Weights of a small transformer language model.
Size: width 64, 2 heads of 32 (1 for keys and values), vocabulary 2048, 1.01M parameters.
Training: a variant of SOAP for these matrices, 82M tokens, 4978 steps.
Each number is 500 + 50 x the weight over its row's rms, rounded and kept within 0 to 999. Layers, rows and columns count from 0. Numbers have three digits each. The size before them is the row's rms in percent of the matrix's.

# up: layer 8 MLP up, 256x64, rms 0.0922, rows 0-83, columns 32-63
# down: layer 8 MLP down (transposed), 256x64, rms 0.0891, rows 0-83, columns 32-63
up0 089:571573438536494542488452455454449536489455503428530468529515514527521554531445544506555441427558
down0 081:469533534555451518513539551445578423443429562528490559565476412481459472520632478523461498536485
up1 089:491627476488487485482535488408524483496468467416607405524491499466432413522477513482469514568493
down1 090:597441441531493567446446502493432525545560460499474455460527421526507564455424535445606441435446
up2 111:476555496395416530413534507401534593523501476511442487439546616486519467537512492513472574449532
down2 112:512523588584422508518556544476405522535427485434473463409490517479533510416551525509445538550438
up3 107:540412500544574495490490578524464556443479430433598580461420478491539554475608494537499528558506
down3 106:517498582392481466494456429442421485584476514477520462490478478456446447561569496520492405450557
up4 095:514368496453463540462484524542403578473453481498478522545467569575533491451520459520503545513504
down4 099:499489536457525570510495440447580521448484604433487502519556562470516486467454476498437513546518
up5 089:515414494653559493619505506446492450455555483543524444510536549567385499522537551445461575457422
down5 089:475559560511558555493484484505490486510479558455474466493448502526584493527445361490516427517426
up6 094:500453528456539560488454462570526594556498446536441457525489483517472527492483542576356514563577
down6 114:568577460476479519468522460535417458486571428477555523454515473379524490544479520681463449470516
up7 097:438422477590532441535615516485481579449400508519534461553466491527404524533555533528504539537479
down7 114:525566491510480493485530571500464527517447423482585445543462460479480515527450580518530596515537
up8 075:561521464492520536507469532520526434504568564590479516482389500563548498485484464437492425517465
down8 075:419481517592567495477472403569529479505425490465511507521466551451396482473569599578559549532524
up9 105:575591569456565529460493548514462560514532418559422433547466540489518534485530488432508594543482
down9 118:483490476493551474450443476494433527504449546513358499428509412394529458504488518482471526552488
up10 092:480559479480484447485427496552471495467479547471634523513509525502505574520440452554509517590430
down10 103:415558468433522518452502591503529628516479492497528539618498599496531472539491493528533495524474
up11 116:535442544517576547515477531595514428461542547595489459497523491506592534505433472470528449527527
down11 115:557630515508557503551493604458472603575506520483493476489556448455479552570543531586476433569515
up12 086:584516542518531397417398442482549444436483434486593509488389478570485496458537468447484473543548
down12 087:483529544504513640592524552474427557564468479552514506497588456469458501575467518533479594545528
up13 102:546439558413559440496554491474544523548476561480489449467551473551573603527443462552577421531506
down13 084:462564446501505473495462450385557626505471524473513489594482534435446469585521512577498441460453
up14 087:473634491512431516447442420565504426399501502592488536478542501475543484480559486434397527539570
down14 087:486500487504516460460523463473628577491548534465544546486398505593540543432461545488553482491477
up15 093:582496497506506454536505488495411495529449432455501454513496512531521610558531571406522465540556
down15 084:525451520511479421609408473502416535405544549436467631465492478410593458517482446492560481528499
up16 096:521582574480573524439409549499547486466522508667462435478509483461497523472487462401414462537492
down16 096:502510395467456464490514552506472516496474541580539520450541571567424424495428413550471522547613
up17 108:562530459470535498536474510521444439405453436576485592533518580403472458496530516498526587482500
down17 113:428361395550591523537536463531472492554495461522536516526514482507506424480468520562517456487550
up18 096:472579532538413570494455464454483536457539518483530485514525523554499518482429478486435475493475
down18 092:468509537579495491601589541476545464369512530486469524529494590534505507503593407494468541479465
up19 099:446402499491580482496527497533533517404509482469551417438497436539608513522531419523466591431433
down19 108:499487505505510501509384492492538379499528433535493548449535481565502439542454478556567521385448
up20 094:557502348493406480451448545547499465551447588534490459458449486468571549470444533432454474478482
down20 086:415513552474524491556439427449511531452509475470496521508498437486372445549548505520568496500479
up21 107:507451440496514492555435476598484489455513393508589573529527492469524432515438415534511591508498
down21 094:519536540490503558488525577408548525591504532517470419466461524520443568478547527504497427512514
up22 101:486499487576530464452527523372506486525532575447483512436510571482475538441631412477556545496482
down22 096:475484491362390500507485490567570491509403419544442543616478442515480500437433478426526457500508
up23 107:553544426479529459503516538542497428372510460509579493463438463438528563535516561458551521595440
down23 102:420506603473480566504514584476439437562516536504468505504487505440464492452624381543464429449473
up24 090:455460515491525594434484509521463524554542526494511510467377520545555403476485513552482530575562
down24 099:507389499436471491596412482472547419415544506469465553524499553578539489574423457414437525528547
up25 085:447487510477506552428541541494473535488542535535464572488449551427466493502580449558473562420520
down25 090:582496479516472466515490515472470497504475506451544443506558549532368530434493391539448491510441
up26 093:490529437519393526465505477562492518507473485486577567561400465492525480533417492545492560553466
down26 100:382424421632575455507512535507527434521552490491512503526588532517522525438531538521446593436503
up27 104:508557507530506475499457491523490517623337568550556436507525490545534462540519533478447565535439
down27 095:459553508603444522471543563470462416451555447488562507524549541491488564590510514493485513451548
up28 103:530494453477417496479430508575420477446495505451530542506489451571486482444586386501510554580449
down28 110:499519528429497516526548537443653454547587434595496453590519493439438496515445509453510500507548
up29 116:583537485570557554519477517543482510509544449402539456439488549559447464562455467432498683527509
down29 103:458526498500510459527610522500497531470532505559548479494464506441564484540568571466513429400524
up30 091:520527479570386519403439550451499467514519608523596578498538447512559547487414423583472495478484
down30 085:525517544386453503564476477592476501395350496490422456496485511456504508557501451521479418455455
up31 116:501504457452528515472601541540437485573478477507560477470523515523465503488554451386575488495557
down31 111:483457517559440435546451518448604497470466447483444455509522471620584524461482538469486470520486
up32 089:597564501443466451568435575493475436528496473553575493483527544437437463498575508447417499544509
down32 085:409422496472501496493519430511497507493449506472467531496488477505514486457379446566619462469501
up33 091:522507565543483513413557510500541491554590562503629484490512500510455469531567442529505547504503
down33 091:570479466487433605481474498514433494483432488418380416446448463523591536540402379457462534466528
up34 087:465530455461467470459546425496424491480456453597391639549549633461439541524480482466537467508471
down34 080:462427545514555535554492480442547586527499465500598371473418428550494475563540417454482565437565
up35 106:577494464471496507477516482368436621463483448447504501568496499460503539461455555557477452436542
down35 096:410431416546531538514440424488514442514478536449461436552437519450549512583602506437500539569462
up36 110:502558502518535414503470477504460483472521446508429460551532457458514539517486572510456518536445
down36 107:464485497432504520525573524448451554526502439526540464523539545485525524408434529459410464510432
up37 114:467509450504432458511466486527468445444527448590495551584527452526491477488547494491496514522560
down37 103:448551521535473446539534463470525485506587554438485485463483510474526480599489548490513507494407
up38 114:557559503496556431424467473546517476479470577539526419516430602497487486616460608460521417495512
down38 092:413433490491463478582531502556453466483492516456503516537609486392502521457500423543391500539532
up39 091:501523441520525427496538435522512458492415429433561519490537444544485533485518539591465570568557
down39 098:641491567484447554537448499417535481423548599507492432536407548494473477478411467498462541525526
up40 084:606426416457499519442537536583532464494543506500540514499564498538495443516443443497534471356488
down40 083:402596559556480468487436428480405541532486452543530481526442471455523554405499484483540571561496
up41 106:497478474530459386489477560582529551406484492467533572464478569371532468527529584488479448506496
down41 104:491532542536421565402514514487521485506594523510560483519424521499531474488460517512555491468541
up42 092:562504510479531503507507476443503432497548370533441488539490569368473543505557537387548513457535
down42 088:454541470504559510554489617413465539486530494490577506424565453549570479470412563517477474540394
up43 073:540463570569487488475446584530562409520518480520478509500461434513632421568496574500382555514538
down43 074:421514484441495562462565436453542535516459454411489443586504428436442503483536544432539504602495
up44 076:561556545517485470467571506557526460512526451505505462485586455455434506473476573512493498551560
down44 084:528471485533655475494478546445519563538552459575630511518477479485580476526506456482476516476526
up45 091:503524491458436501454561532437580502540522518539484515480514453464471418508494502412505533534474
down45 094:546497532503426387524407463412601482500491474424506561507478532539510522456455477419502497441516
up46 082:535551548498486505537502460512360485536516431568468570442411508405473558461492510447471526527530
down46 096:504419510444480536485490387537464406552580456508495637549502483533486626447489525491507546469491
up47 115:505537431449484550468604491525475496540523585360369448546513564515459503499496545504557542483530
down47 086:450546498474529428554476449485577477484529461600572544427432433559557560537559453507527515561458
up48 101:528455452508533479415484495434467517501417426482459434494603567513519530533446450469508529498404
down48 100:604568431473508577456623518549543489507620497595549458464438464430468487564516529506449538519459
up49 085:632541433417496495495556580498489616476569434461566447532534541462511525523513558554449479469541
down49 087:472516470624516494477506490597625454539454589451445584504492521501529535540411560479485459591476
up50 089:539438474471525444505453608536552476513507565444612520411518462597477461577433402514491563528531
down50 104:426514552478502439402494412469478560454497427521549521395521537507490468511512574543471552680421
up51 080:506466534360482504553541527528511529517498399530481545579459531482438541474517537584470568564533
down51 087:510545506593539511454372457465528441498526571569504431513583467558558495493437431546508417480436
up52 096:598495407485542558499513549353488504498485428558456507517434560513426506543426516461464550547495
down52 091:416503518572536468467501539533539543417473493463483516509477510538542494559523407601504456501583
up53 113:442545529533427433531500421446519510423434515455526477548466574517616457524503484512426588528466
down53 118:545456513546467526575518454604492445465473461479521537537500459521483483482506448537563407577612
up54 097:474503476561518615569502483491595460407531494471518588505420445476595496438543489506442551481519
down54 100:497423430369530528484570470510553400485511462528583529557466535474442527402424529476514469533531
up55 086:519498483493519458479441510436500484446454429460534514521429417422393380397534484490459486437582
down55 087:407504500469474520482490429498433508539569514550428518414508535514607596549398485458532535534416
up56 107:532519599579541560562464564520454487486537503582503469546493490603517505490505482411518422480456
down56 098:489413535496525521412509502551475560517364570479537512568488499506482451527554479402439578447527
up57 091:535547493516464579523420514438506462530473472429499493496526591592477512416466464497419488457495
down57 105:464500481584472496487499446522493411440504507582565472467463480502476468484534489513476475404573
up58 094:489462408439467544539507524506558496578456539560528509450529478573437456479473467531493563574509
down58 103:477477461467466508465501541429520529540539496401573507446505454559552425477530544580394474429538
up59 105:512507506465504429415398461440446530511446467512574442509521519602580508444473503571457616549531
down59 104:536498508539694534446572508523502571561472515445565515499480482526546560491541520511539402505489
up60 106:502511516583536470434547568405578490553485422525556465436497608510493507440589500464494443471504
down60 129:466553463541426510534505434486524502539527530452509565470474504539518509360470527525541470533483
up61 105:576533470458572510575485535531436587395424471470615468409527555576475540546543547570435465549488
down61 102:460552623519493480500560445584586502440585525480503469499540517508431526456498488549424474445503
up62 091:575486503522607561524478577507545478546496539476496444634470478486504453449514512496482539584437
down62 086:440424430533455511521459432545423447466550440551540561426471586532470554561501523572489483441597
up63 118:544533538437449473529511469414454527466547436486479610454572501499380565483514454469465517524609
down63 123:447558559469505582533522447481537390513589470590466577484465589534442509462539500557431531423584
up64 106:535498628517400440530462471512396536538488528499540432523478531464500454555493536507508488482561
down64 106:474502524531460544536524533440511430502547527472553405533524539502677447428498508443528497474593
up65 091:568451513560475446509490393507452574503542501537428455522408506545478476513453534492458547594555
down65 104:426538515497476498564468482445498447468504499515503565538544645549451497559493451450532514456510
up66 111:506439453527521596497577518450481416480499594461542423518553414504575519472564491509469546524449
down66 103:456524588465522431513440456480479568539646509543449603387470509486507431506463506494564426476591
up67 087:528523533509426526560598457481363598493464519510502471577505561537448541539485546522556537551501
down67 091:590540520461466541518497518574406541544496508577485547514478406473420598466473539514506522475518
up68 082:471584552525450557460391405544477459453491496453495496545564483601507516428444570461493466554589
down68 087:444389488500477493478581498569482574460469428445451522517398493488502430455484407471548519450362
up69 102:496481520456531556483496471409497548486513508585488611454505542548609542451458459524418579420568
down69 095:484557634376466469555471536510530432500508521512550489412521515480405489583465600498560524504445
up70 086:429473554589554415483481494486508483372530567522454456467525559453511558460479444401496485498528
down70 101:474487497428450520476513499566542481438465554472542586608441598523450538458432519508511425472381
up71 100:490449561481457483537573576538507467508517534496579497450530384436497550503478373442502451601462
down71 093:573602432520517537466432419450434533506506433504436487597448564591481445476518604532501492457524
up72 106:462571612584465468530568475480465498527517469544508478421551497482558539522491385429478473521514
down72 107:506516530422590531484506492479515491430473582515466534461472525561493436521524506456524495409592
up73 110:571455430553562576394551523435556484518550581446442470501475559444353428456528541488508552486483
down73 095:443532505555421413501426537440429491459387475534495502432449432620594592562460391466484495537534
up74 104:581520404548512475500454539476541542470501590548482574461482485610518548495507477525435457393426
down74 096:520390510520457541541494454447425514481527432445383524498519530504504459443467615478536602549497
up75 125:476483546524439456490455530581486553531507489497487478460538519493510469390515457428486528561482
down75 120:510482577506513502478482531478512575468518570473511504423549485358520484493513536561456542490435
up76 105:449543483585487453480451477499502468526575484526460505547489490505573543524429485392495505501448
down76 112:570554559491509505504487449492452548520499464382472428438559565542482566475394431614507483505443
up77 109:501467579590528549486433606478503418487430517505556468433593506511483466482593525558448510562499
down77 107:545560436522542553529523489486387538553486484532476432506594439429576490547476520504541534554470
up78 105:520559493436485460510500498502511547499370500472520491488513485551482538618492480532475516602533
down78 093:450545497471643430467561452492501508437617569510456565574503477488509450416470427454511523563570
up79 098:611417606415508565567521524503526538486581559496489558435464498481538572504544434547522461478458
down79 094:445589511606467516396449460459550439490426546476478500476461506547559419464480550420525545531569
up80 111:570422461471516612484504549475487525454529528405504495582499480555530462433463480471488486419476
down80 084:416596571599498399496520497556514474498541453564484586429522527501466545534469514523576541553512
up81 100:431458515514513464502499530526483475491505518451438475493510433484478505375506556524528496500548
down81 095:529554457452540551444515405511499533550515514467478531387501482499576564555452409445490447450528
up82 116:586536446483547482500457514412572510497494468489594447462567493531466524547443552534483490414489
down82 123:539456471453462435509524508641518535551483455493533482504541538440490586463546507462525478498530
up83 103:556497494584555471433463551530517446506518466504455414572582490496489414515542550583457503439503
down83 085:409410487460451516599455495507382557547439517527459583514425473502473492540516441497588472550556